Each number is 500 + 50 x the weight over its row's rms, rounded and kept within 0 to 999. Layers, rows and columns count from 0. Numbers have three digits each. The size before them is the row's rms in percent of the matrix's.

# layer 2 MLP up, 704x256, rms 0.0448, rows 324-374, columns 0-127
101:583496516459480456565517467540510429489482587497533459551555489508469479493452612549514452468455540546508478576453579572424554538507452474485575540541441465410492466499517419528498552464500625534542376512514499416449509308498553496506476569553520478433516528551548498488481587481502482521462577530487486435539498537451441423505526464530602482412444495501521501454511565493527571501485
105:456398475567450453414555458512474486529537550570581419555478449488467486420522544457447470504509422515495432509453581391554497555441435569489440488503474498442577565530543479495436486429515564556462417481556559551605538605515546469602475565464524480436557480571504513486483561386359594538463542527457443433506519575503484439478531464453532527494562508445536481556548549558579472533478
106:527480489533484556544496539615577443483490433575582488508440523452497426504555444445544423514488559455490563468533509466422467578479473547508447529582432503485532519551472560470490409490550504495484579418435442541529453534573521562545638488545470521490469488421500596441494543452511522556429449454432512463512619574537561523507454569474595517493543604486454417457517537542495544571521
099:455451591437518509547540476466375450492497561522576391489422516515555508480497489503496565506463515497540621476468454486546463508545479564535510558532527536461503482465504481563461366511551518443465484561468564422493473497574515453440413414431512501524542452553518563536516515475415448492442594492431468503496434522450467482478531564573579524575480498402552515396494493562545578473502
103:403500511586458441481512618502537517438399571579535478466411589523548485507528508479457483514472510515544503465572564464507515490434531528501521490556503424508518544455437532421495482497477510491509374524489442580585581481501439529569484509572495497499528450527489518588494477497525579504545478483496574551481468532503598577473529493479487502511511493505509548551459445464575395461456
102:483395549462565444376400494582529421540551504473448487511452583526450399555482504521510612595483576596458520528483541515540416556463483551441523572476520481516510482530441475486506540479463452566515476441550503469454520553490552498500519435433470400430550462555421487481523455495542403524518433481480578550523463519540503475570538525577460527531518458433483530414550565538488385431438
103:464479491507566566499549457494453545546490486506471498571561512554467512478457489545647444637457470579509469539523475545360528481508450589495418562522528499423423466527507438470493546459439545494502530525474477457623458621479406462499462463507544508480495462510479436554514512531519457532479514510491532533526454604496437531489471444462494482488519536566487486502646541540523486585596
087:509533498485517495476513482516635469515594429471585494459605457549552490544514558514589544514468412482515535487503427482483445447558479560523569556466473531558555455469540467575525514598549494512494511530489528464499482454546463542445500484521561384501490607450515521526496462560492494504421429530517495569591496496435506422581523440494533477527414531538502584483516550497506485463579
109:461463416518499415512512562540507546519517501546473441456486451500449547488526446485512468658552521551548587526473392469485535534399501548405508357543495553547468527454553550447514494427486408514473460476510459410510441561606416593516502563467481516394590549509476446578544399495540441551473516516509494509500532524537485533460495533522544482402492489548517461503499457521478571492541
098:512490503450559493496513496341513450342504459599496478584427514536504569516483561544557472495508548471496454523508476560465492447503542498507476541493419552533583408496511379458468478463475580470471520443495459583431507544451460446374517497566525491498521490516574530498503448505476549604469554541510478563470502572342476428527418520622472514504529575425493446471517425602539487470520
106:502444603547572559538464435536541537558422500493441393564463400513561458530464424422594485593411470519500469473498636444487518523478505542441542509469409522486551561552542476439545509551455577440393593453603489481526609486491470501507440528400519535543531459535525535475571594407518599544513493524548523614453515513519396504505511432468495482509509558455491445527471460543369536577548
100:493496546570494420485513577552454444445554546497509463386607525472453535476452542574400533519463520475512459576476482443466537497534498481448454578473487465492556573577472414602455512473545481552390391469581472431558542456381487601478510437537425481434556513422519501473469498458585513435481473473483470487547413481488601516484500504533560523494540478598414440467488436604482515589527
104:557635509500506491470565470584442593474590437494522545571415497567507518473548499535446513534509518493506438457564523592515502619478364498487474599475474525552427522465471523515596502537508497402368429454515429554477477518553437522518537409540479508487498433548475548508529562462495464489607457558494556520514490385557514499477514548459477490649573486488411555578429514559533475493460
107:539489527431503533492524545560549510526433418574535438477609483535446446489517467392533517505621522587451458490500503485517497478591472505493428508440474491494515475534463462547507475577413565556553378507457539334472477459441482451466517517491496416468504597406434453575482482504538576514516553392564563481394544469552528434441499510536531452445522543479435533414517443482464371463534
093:537427503543418561515539514454476436484496556512451497518480513532514560423453589497610498478382546545497433444450492507492517486504468380560513520444492516461499476561500436535495469448471558466451442455463505405492521409530503395553533421520477397492569490544483562485446476454551526520563471425445458500545557602565478454458589552458508519482526510467503470423575471537489524519644
103:602569431418429447541531488563544530493543438480520488533500507465476488551464448420541521442552437476511542444520362569505500494581507550520554426486477461551468391466538572534544604504579577496508554430512514534548472442547512450486465430487480473405554567468494476470451494495512474467461494508556574381606444501476468536510645443442568428503471421512524553481444490423476548417512
097:503532565572490568434526418402550501512556492583492473532539494393444470519475461524516578579388490383472506510510564521549428516499469438448380514585519453597492473489502525505507497499487490465476455589480457426515436482565517515528430597449481533563451453523527576520497552462542420508585419536608433530501492493485492422525526391469487542479465557488487567532452408526517483569460
092:456454549518433572496450536517504634442528497458520329500562598465535572419560495533450449528444473523578518536511546508482485522486480504562523483474512485536514588447511505511480537509484562464419444474551472488486403556526493515417425412405521520527507561499522540516494483430514460439445555487528506495467615584517393534471523539530487420568476568417621532485453518565489424512490
100:521488572563448479377513522601567495367435466491452515504465558464504506525569555495516580477528482537579499552438529493456511512421437432512632451448547537558577469447512467488538527481605439402443499477465462534466471436541408464405390465610509490496540512411470545534550596503504480516454569462567487504498539448473518492443504473469564496488495479516444476511495528509541477547587
102:507469465493552549504431532509441588442432503507554523519507423499504392531553481527467429454583511365487503556547489481420558433577524462584518611476510456444572472479535409546498393564505517516548482461532489438490568410474478508394396545400481569433515507474488556547499478522545570514465483387555533528474486513563535490442408510556459582515423464499516439515460425515472497588555
093:452478525480518494512475409503497542444547532445544488536479425506479476451588475446449529520564525533560579464548517528448423417536559507519558452478460483416510489533504526552478450424463417425532514511403494439418383624488431453472557505562377562537494539506547421475485349470547475529574525421535463529471396479458474501495518480501546517434629485503561492543579507512538508505567
103:491521424506554469456477542520450466439490412551446555481489513466513466545446439472492500493505436498609537504434498436462586451480529576623529492516482501490540475469498591540489536500466480507501541492436419539523441459513512516500445467455376401505453515451532634490485514525517469469503490465513559433445551468467408623521563488412397632518497410501489571524496474424492462482574
094:526481511518581457487572483518616476502372445531443461543521494557487527440445505434572538402464576612471445515498507450377455485457494564466534497508444512532537534486459501467393496448607456489455462540452511494595513527517542515500514530453476547522513573533550519488444522515543467590464527489518432486575543550557503463461450532494511599517547517404568489567531454427481533582513
092:434485505606535496570566454486511436505561434566470459469501493493538547412531433455575441485551539414414567539424546502540499561470580463459501549530496452577569488495491451490457399465520526576466510430566544459430481462452426481440463511522564501549501474493513516560488468461528516508491582462460424499507524468507497500447382550660485561437537501455465427500523480474520505551412
101:555361504601471513552487528493503505587518535414489452557445521492602470526446585529456466560440439545587515507504515600510483422456530554540522429558533500538491487454559566441554483499459464520524466479553555548359540509404521504588568586526576482456529506480486444384464516529563644486575470412558500426485504461572495521542523499472523541466568517520474547483585508522478444491539
098:427521543608479553592490548559353508539527523452436493426485526454493560551552507507496459498594474450470472526459437515518515506458476469459434379479499519513558423543496603492432439530528501482457486521507452456591557623521524512542520530447520540575481412563478502536596519483492446492486476404461496520584464486522549495496441440536493464501631489439650554584440482537457446487491
092:397491509497484489502572555556475412453519395505461485492461499540503485430555524496553508586329532481476525401596500584522569487552502525513482560523486538504540528428451492478601515533545458554432579506513454521537484466457552486468532591483511522543492456443513477488520495453476479499542451552456537474587437580453537536539550487564567548510530480553551451462486492506447572482569
099:504587510469506546533459547569445493477507504487490525521512514521477553507630515465492454483463518561497466479455503489515361515519485479490477458525512632498490434580551480493566557457549462596505507551520460439485572494534459540479542599529461576512505458566531511524533404461545433482613569537443446485462399421513563500537481563544552514474450496472555539466410528446496369419496
099:487504466521512511533496504583421465487469520578523420447426587523515552557479492556441452489511484636487557463487563589592544435480419561534477522554512523485563446419447513585541492506566505439453474473416545497522505521502408507477408449449524381529476529536511517576518533515501493558524517485498530522537480500366490492498550551551571515483481454532510536536570536564508482470530
100:426487507482489519546591469490494483533452488501552486418538560507535535484451427556391516488586475505543568464486633462489468381560478544490479489497477504519534577492489565500437600474529458542476573526424536613489491468488552445404537486511481513485518452552506558581521509511557540494421497525488561489503481498549495552493527553599547449570604456449450531546463497429492615492370
100:491445573528502551611535479484596506590506527527498557527445455510438489430515409535523479479549474525488486525507478598497436494462503555439426482517481454437530523498462556410497458425521491554416524551512451406543529543533512470495525486587566453560476553587528463458533527465449588565494542487509516594420444464506547492575487477466444549553508470554482517493413572442492419564446
093:480454488463491379518487551538495517531475465527460511528478515430566520523620437492558397487451468520412559420558494437486511553473471468531559528448544522507523500525514384512431479495586444553493518434467566522492480571400490552438570574419569483502507504504529444463596530533513475508490575501459480430429490426521438510449570559474559515465489547489539506475549431457444452486481
102:579516377427514507490409536483537639600536512555500443525476418557395484527483514529441462528387491536476517443525486544392534459562492412530498555545573447506533506562478519574453582497518384518513577519484569500474479555461437456538449624524536605551533466564467524503361464540438485505553449502542406475479493538466378478516458482434464481470508443500505489547502559496494497479512
103:506571522433501501435554544574536515420406491523460523524578508491429520487452446497497517535537450453365598510592579515611508515498475518456572549467476480511514503457479532487549525521453550478453558505440441489494577401413541454464537411441482423452534509542534496503630575506521475586419511470509587514485470413505457593459415543490574505450469461525419550427415519424443442519489
099:496529471464524496509447515458430558489504568516521556512471503575532495489557560579473546566471554498570423479571441547461504520490507626528507562519441488511553424476494484499480379473482570486412514519471523486410570632516506525453602460462543438547521566517490448521475593554549465587434530509584497492456567446429484623552469514488455514590505535505505578486478497498460505518485
104:487519460521536478610622475561434452554548411508461576469387542491553488512396528542447514432472499461558535546542525521497576480534562531437461444525563603510561504525520469537487542391490521470485577528530576545474445556470535543478502521447518511521493600503477499543481436545525547420495495590487532407467521474498473506497426437478497465498522514449496527469538466450540463536529
102:562482470471560409504421581514555551566476474442502531500624577500493452491501527506549488532416567506461533539522528511561552535503550559501578536447387518493416527529537444522536457576459507479539508522451517511469495494484492567437588469485482473456609501348501454400470518489545545488519545447497464465541480515484537500455475449531553512443503459379499516483412507427433479554515
099:526548531451474573433525571460531543501495526547470506414623498446540515573488487548512507581555540518516479477471454541484509578554521497516462471420520497476474490562495374507487477490472511486476471513500525482517518492530503447487456442522426477541527544407481456500510538507555441558482495537541506577460438444445404493445576546446538425597521499467432456501515427551469544464618
097:443445472528555535527545483412474481506432555650462495437496465544459485569460500570357511439514424531496528477508584520470581544536443501392474527472552474470494451474478488526510512473511484425529503490451467586491508416459446553497467533454650511471532378488498442424469454527506532462502467555543456517579506524519478516564616534579488551457369508500493409572606487477534513393406
104:480509483515509582486568538449510556431414537557435490484520499594517507579451533559510510434527420479470560510535477488604460538482455499477512528523494485444393440444485448503568450478523473583581487412507451489534473518560451491408468452481502454514534456431454501532552439517484485479535523407637527495464572471438475483533486533549455557536488513485542535476421477531492518530567
096:522609502441544555515566516482506569554450531444516555519451421488557456463465476581459458458446535577456462510495468439504531484514518561550535528539502510591406479495521480448447473457511487541463411493561574554492569482501458609517469592479478560524404507553492561371465455419586496423472484481430483525442454436578432505525425545387521483508599524449587466532447521357623551598532
103:613544497422502507532492542590375439544663485439438473533517521491525631520504463403513489541479500535507532526431451454517526490448473447426379386354482380494474520479560508470490380524463378496463555463490448565556554557443453484500478513535570520547496523501510541495502539437475588416486428430449538520475468509459434451508455462479536497520519534522566467449494529559501453373450
101:548486440512431568468474550512681511431484533537393555463535421461551533557655455444448484510566473493428530427547481557470511514482443567578556460491547449464452497481496441477507506557523416539539479484554399488447464380457477586379542509477520539502496515490512410483490528530440518556571497434512575503487433455416457534511486506525436481470526509513607501437506450596500533464493
091:504556487437443448523495578597427477457435447490473503495452509571570541415502519524509444583440489543494497512510468495554523518504526523538546505592548530488596526436474556531545517569431476520499559474523493483580446315550488537556547562501427545543472617549530490376504533457523457463507481486485642382590440452461510564536425528559547476465462448467586572535448595404511501471517
104:516474519533580512600405470474470529567457438526432607494478528599442491490532408388357547453459461538458512413536511527465532527514483440501488574475493516548490454553479533436510463451526495434503594562460430562387395532447575490538508528494553499467538380508504483517457517451550589441499525486458498494547370510506508480476541532548523496470480509542494430531648492500508415437476
103:508529481452547447445533507545454563516570532492555517500572454432416436562548602446520461424567625534593482489451553445390554559532529568464461482537537399562557522555493572511395432533433569570405534505515559521508517536468487480476547531492443500460499528482485553465523443491542488420478381518586484518533539523547514426583586348478522451554523588521482538540587496533597452443568
104:536593552518470443639520469481498435466530549452425479492482503525490524529466457483463579524476497504479544455536431526482473573484620496442486463513531426509436511540544579468486414522491545524511515496511467487599421494404459560472465495555577571469509633501538528422493494538445598483405506434512450453544452440516521597535527499532491524439395484549507547374429422414473493463465
105:497566534398540571466495666451487522418543502525510573508513502519491546458476545476470432501479552502463389521514402427587510422522539488498467549438510436445405545539507569476499387523475638421582519542449472558521440491480526540480497476456476564503514530491430485495442513494465579518526545483564505498464497510538487529480499565434487464531498603458487408550514557449535556451531
102:473501560487462498492500508514467469529514495471457405397590520461575497520483483526530575529555503485466464535545523549457495481495435521488615473475600485507457443550494563492497523415444524437575485518456424467491416551541508517416496440434431489437458562555502434387439519489505482462432622590537531450507471437567464557440447612507481489479473499494475456566564519536435458505510
095:433415404496494459523495528567566546558516514508438524442474581503457625550494414613414512552506558476394554379544578539430489591513490485483396487507435449455554437471542496535449560499544483458522409438399480380543419450495468454472470531491486484477589516423501461516560547436507520615549507507517460460426472393415488506487461515466456542426590426509450570463555512442459423490525
101:490477512538504478496369549521490478532547501474503529445508556534571494481515538493497559467492431460555516557543504459431420436401509481561404466463581513506521508515458535558541494495517528417427453543432490614437475545547552514526540529545504511571484471490482498535484339617387525477606451641443311466494553425524577455533553357543459524584471453525495547516527452530573477525595